Weights of a small GPT-style language model, trained from scratch on English Wikipedia.
Training: a variant of SOAP for these matrices, 4643 steps.
Each number is 128 + 32 x the weight over its row's rms, rounded and kept within 0 to 255. Layers, rows and columns count from 0. Numbers have three digits each. The size before them is the row's rms in percent of the matrix's.

# layer 4 MLP down, 96x384, rms 0.19, rows 73-95, columns 192-383
105:072082116179101143130142141072130173090159171150124095120127108141104138096121182068135166143073104166110169072184099087071125131051105165076192138068163086110157121104111094137116073161138121202146063133092155119130129089101177113090119148116101148112175152179110050145120180124136117144154133103093045122175128178064115102103101075137065155182131088139197192141166084122131171185117109137168138149130099137140165102141084146101103093166144112201118138124178150177124157058158094184170143127099131169124128132104163156134125136103097135104077145137128132149090113152081143127
101:067185135143165099076119113138140124105107143133097070129156162128176111144104157095111079162143158200099174166156155120137104188162137147134125091114110126133138137139071136157162142148158154149113116082159155156135181157083107115115121093115086169149142165138143133135122091152190099123086078116172192073117156068152200163150149133109110111175100089133148101137152109112148123149122148082029149154150182160164121146155094147122148093164137140137151118190134098129136090131174132095114105126157043103090124101079092119077145126144077102124109171191152093120148168185110128111
096:159144121125121099140125140144162127111110129140087175157141148113171119075109112163108117101123183123137104136097083123183143126120161129151092139186076162125090099147197101165171127104114029129134093082079164113119147153203137130119134159118139132132106137129176102102139066141160057099092131123157170147138083161064097139161188135178171105072149154077160120133128167128106105121140084197150131148147118193163071140136142105104112108164133167127098155083128096069104202183094093076143122108172157174145182127113094115120112108109165159155120130074105141088114098151139018116
097:107104127131094127124139112111156121118151167083081128116076121124175081068105100098118148165124115110190103152086189094128107156155116104087129096099122137130108116190124133132103141134122138104168094116151163113096123149108205150140171078115135087128104144093119125158135083105142086078162101147137114127129095093206138090124108099177147055115100140109135117163085132141132143186128137214167069090072093112166112133146186143119069147167094101150097133123076122155138116111110162080126123125144152090125065142179095098103118131122118157099115140155145158164070205166106165128
100:073154146113082151127156114166092125108116172159169176134142133102117222084176122060118160142144139128152182129153117109133164047128118127123171182102132168111156165160133163119133111096037108130118100143113164232162163116054074137124087143109178141139159154069124108131142140076139124139118057139128144161174091134101038143123141141109115084144146133160112141094120147121120078126100118096108166107111117175155134158149122106154118082138133130169086169140176169169157119129103145138098124118108110157086096070153127123172146155165132159130169134144119172175174109114122121125
096:169180089104143127097134122147100098072096098131094140095121190179179146170103112104119138143173126129155188122133124191098128093130127097105110121138138191130120126179150170116092109112111135071117167056124159102118149121131139089182108113148167136113109057146134165160143152092172171159074141102091149116086080154123129120136088180171247112050113140138131084136132117162177102166105077147154119163161142138163081120164146144158168183118119114102189126143153128088117109125150134105152112143140137145099097114112116103142123112127062079132124058122131116129113129066131151114
085:130114123163163181086134103093121199145101117145103111118154123144104166130184167123126077098104139141168157168090152130190142163161095125155145133183156070106117155142147084119157078135178131099126102168098140160094082100121150128166157112139102116148099101114141097105088145063163114112106182155117136105088127119149101116135144157066121026085074166120100140121074157143113042161151105156142107137118104184177167119088115132131172106095145123125143113130123095103155145119144135090094141089140143102100093114119074131096124182143122136130096138158110112076124170077116165058
101:137124075120126125133114126114132075114108110081157113134151131145134115146107214153130124052175117122121107146083147147117132136119156077093086125084092131159098146114134068145122134082162110141077184095077106136111121176121159064134128173108127121089167095148122101131140130185087141116124178121164177117128108084122084161070123125156160084100114081111135135162163111087118149082158099156122174229140130096147142146106114108128133179195132132121100136155129127168134105154163185157123149121149139168119142139179122074136176125165131108092185139118133133078164181145139144118
096:132073172126116141115078108123138169132104131091149115162141071111110178155159072119160113120126124122173070084133163123147132134116141134102155145122179078152132130081078036066167162148105152175147121171122129111108159153209125106123124147120127143120151170135129165109113082155128132086112101120098117085128076102145062125095110183110162120113106159056059125103125146142104108136095110180172109101088107134086170132116147116079095108150141101145115190126118135103093076160144080111140124090078080236100138127133123045136127121141107138171180151108098097103087129137192089130
102:159150169116138132168132134134096125126082100147113202147113146098172096107136133097111160135126106058167077190173140153111150166151041094159050117142119142164160129092143142166133113041126142183096079128136117175097155169120155134110143154141119162156129157128213115111154135175106092165119151119099174117144119148145125135133091132145149114157143141157105065135114171120132111116071141096149164143145099168103158126117178143124141166180109188173125178099143136164110128089116174117114093108155090123143188146138195094138148119102081118047095166088184135179099136095147141143
096:139176140116168164106145111175130169182071167158138129159145091150154191140167139126148212118127079109192114129101154154075114119027105126204161140106096151119129162085104096136071104121120110173089129109164169147137132156140131191142109173137150156118118114086168130079165130140120100128131098176157187152088182143114115129108113199076112116139097100069109102119177146072139112144160167121153137126154121100102130183144148118138105171157037106099128092132068143174176090179126049152121144157172134123202146126178142139133113099163107102193116177138151135119160192158110150128
092:103080180133145155155081100183140138146106130113141172142168086102106106188150145112146078036055105060088109159159097120134159113110143095159116153172086110131167157112145146166101090141134140119255137077120126124166095120054154015168115189156118158110141103093134080073100140048183142091137159045104089131093138094082138175168120083131090201147118180080142155102132157161130096119138116123093138148117137147176171119188153126126114105144129132109087108172154123102117149156094118096089087073074147147171145151139135131102090108115087086160146097095115141150113203106143096092
097:158116127158190120144128112138143143114083154108146083141110128139122179121114144114152099154206111107188098110159165123132179116150095168105139175097135141167156079036115143116094104127142143136144095063109108114116128124129076131118084132115133144147152115130109109165162134161090202101054160078117192126084076127177085146131150124170088086095149131158121108152096131174201115125140112143129110098112107139171128115100190088170095124139111169176094156114107167145143152119079104162153093141105124072120154114152173111149144135196096097153137154125128148115158122077081130194
107:117145136143080088079098143116142106059113182115140107124160106163158126125112101081149177090122167141111093176165064180098091109132126172119150146163113151097086148132065140181183115121079069170127048176112060135148100008172045111137144113126168118134128095099173169112129038174134126103152114155122170118120121145143103128205186158081144127129140187133128104172121137139141109069123054140154124177133094138152107175195171123164119121144027167058113175098111167126127167154096051099118117130114074151136148087117164096125108112128110136130094134137118115123140148109162128128
104:198135090103133099052099132197113219129114158106078171104101150154127152113144095140135157161079168098123111094136117126115133120158140150131154093119081162132130109139158154130107165088167134223142133123142115114096156101124142163127178104104186147146117107104068125145121092173106158141116168087158119130183098163106202149122153152123090120112140146145175129115122140112087206081106138163162114099165131075073107119177154155150125143175085125114119120105137116172143138123123127123115072074180123177148095125122165159134102111171144104080116099172172142038086134126135134140
105:117140149072115136107097124093164167112166158177181127113091085155123201150107097144122104141127074169130153121152067151162113169101135128140121134099120126153113185141114183142170132125195197160090141145104109090085123096125135062141153146141142132079139196123148110150108117087152090163111095162158145117166124145098090124105148148128075102141135163111091108141174087154069111172115128134167126126139185112098126130139138160114105060140157127143140176187116149059098135084183092134048128155154143107111137126152156103110073144118117132124118163124120114176102186163110075102
102:143110095149109076133130107112121110188111101130073176088095154132137136108039200113108087154157151139137127149118105101149123159142146072165068160081131126162143131132134121185151129168115129108146105085121186097115149125078154119115140141106142101174115159070138176111142123101068097156117171096147104112171157086091136142148108090107005128108147181116152131140006135162100074137141160129136145097120144136150130151124140153128177202073161141162135107143153154157129138142164138176168129079185148114120104173122137092111164166140173111125077145123180153139121123092117093172
096:092136090114157130143091140132110095172189087156119172051127076196120146121124156106123155108151095115171153116142177098155119203113138156115137103107160037122125144106143160132102116120121136148164157158119115094149113128109170085123112122158116129124144126162121155118109099092126105154092142110138142061092128178099085055147113069104134109147115155057045145146159181114071173143136089127118092145086150146057119139149144130071123186142077079133152091122073139156125091074166157134136166137114139210117133140123110177069125145075111148129145089143133085150160115117142183163
092:200127154147094114160107140119164133182115143083172154150128072105114122074134145111173208121126082137112119137104123108084057133092033144176120149113110147093144113101147086138089025132126126102101118145104063085106101121147145202132128136088141107148141159153111136106181139110076155131107149108193133094084124056086070164111142138127133148159090135070100094090154140132144170156139114118160087145086170131118118134152146099138100112135131167177157164112054125156140158066091122144160110099122117160087173145158106122141140114171200143104113103151086112101153131167161136127
098:127100203122123105172125114108110178140101163195162162152170148156111075118129118181129125130074074154130151110121182103156118096119100101158162089099101171119088154169132145133160149175123116086042211157067107141098099124220093162122107137149130086131092137115114181148152097147049117129170138156141187140125081169145151098133139196077159153117138159115152142155150140094126129184097108126120184203115042106118088128138139178211129088113102113106126154118157087097179105129055156102133161188136082141105116160169164143139119117074139079189113131108123142064162176138121101123
094:108092179187162127152109121162134112182115114113162169137110198163129145119095109166140132105099144100186089190082129155179099151081117045153154123156124145179118124107155103160131131115102073158104169128146142150110101160181089156100127132116112159153107154159097059142126131103144106119058088129160117143118126101119125148051124139168110132141095159202100121112071121182125097176162158167109075177141130209127139095052123099076147156135088124147096202093163173135118073079075094127163161135093132157117100128125127100126124107122093154131122129121109147124116149125142101197
100:101154133120130143129102090129171140123148122105110131139084160096173114122180166126145112118117116161116130158090085134111051079160070129169143097114142139120118114126173115166101162101134180150125120153184146086184168120122167088127136117114170130163125076053152143130106106178148078138173148126153174125135092162148089117127083182109107122099124146188173086102142185106166084153148169107146128105154061131145144130165075127127252093142135149104116157149075067156140161187117105153071194144110139145149059168140058151135102109127087068091118155130115151111137106075077101103
108:080154188134097130127108098091123117114159096080151111059145125128149038182131117123161160161144061128090144120143125123113086111125148159102178178108129159129104146131179132155101135134072176122168095184094094113138142087182116118153149167096157122158089101077148127181099060114120117067134185096087132205136113117169172132130101101134062146112137134099157166140114090133153117186140056147125097107059121140187078114139140139081042144123108165180193077130165141125146092139091150157160109125157066121138146165116154111162099153136078075206148118117109149151109114130089106095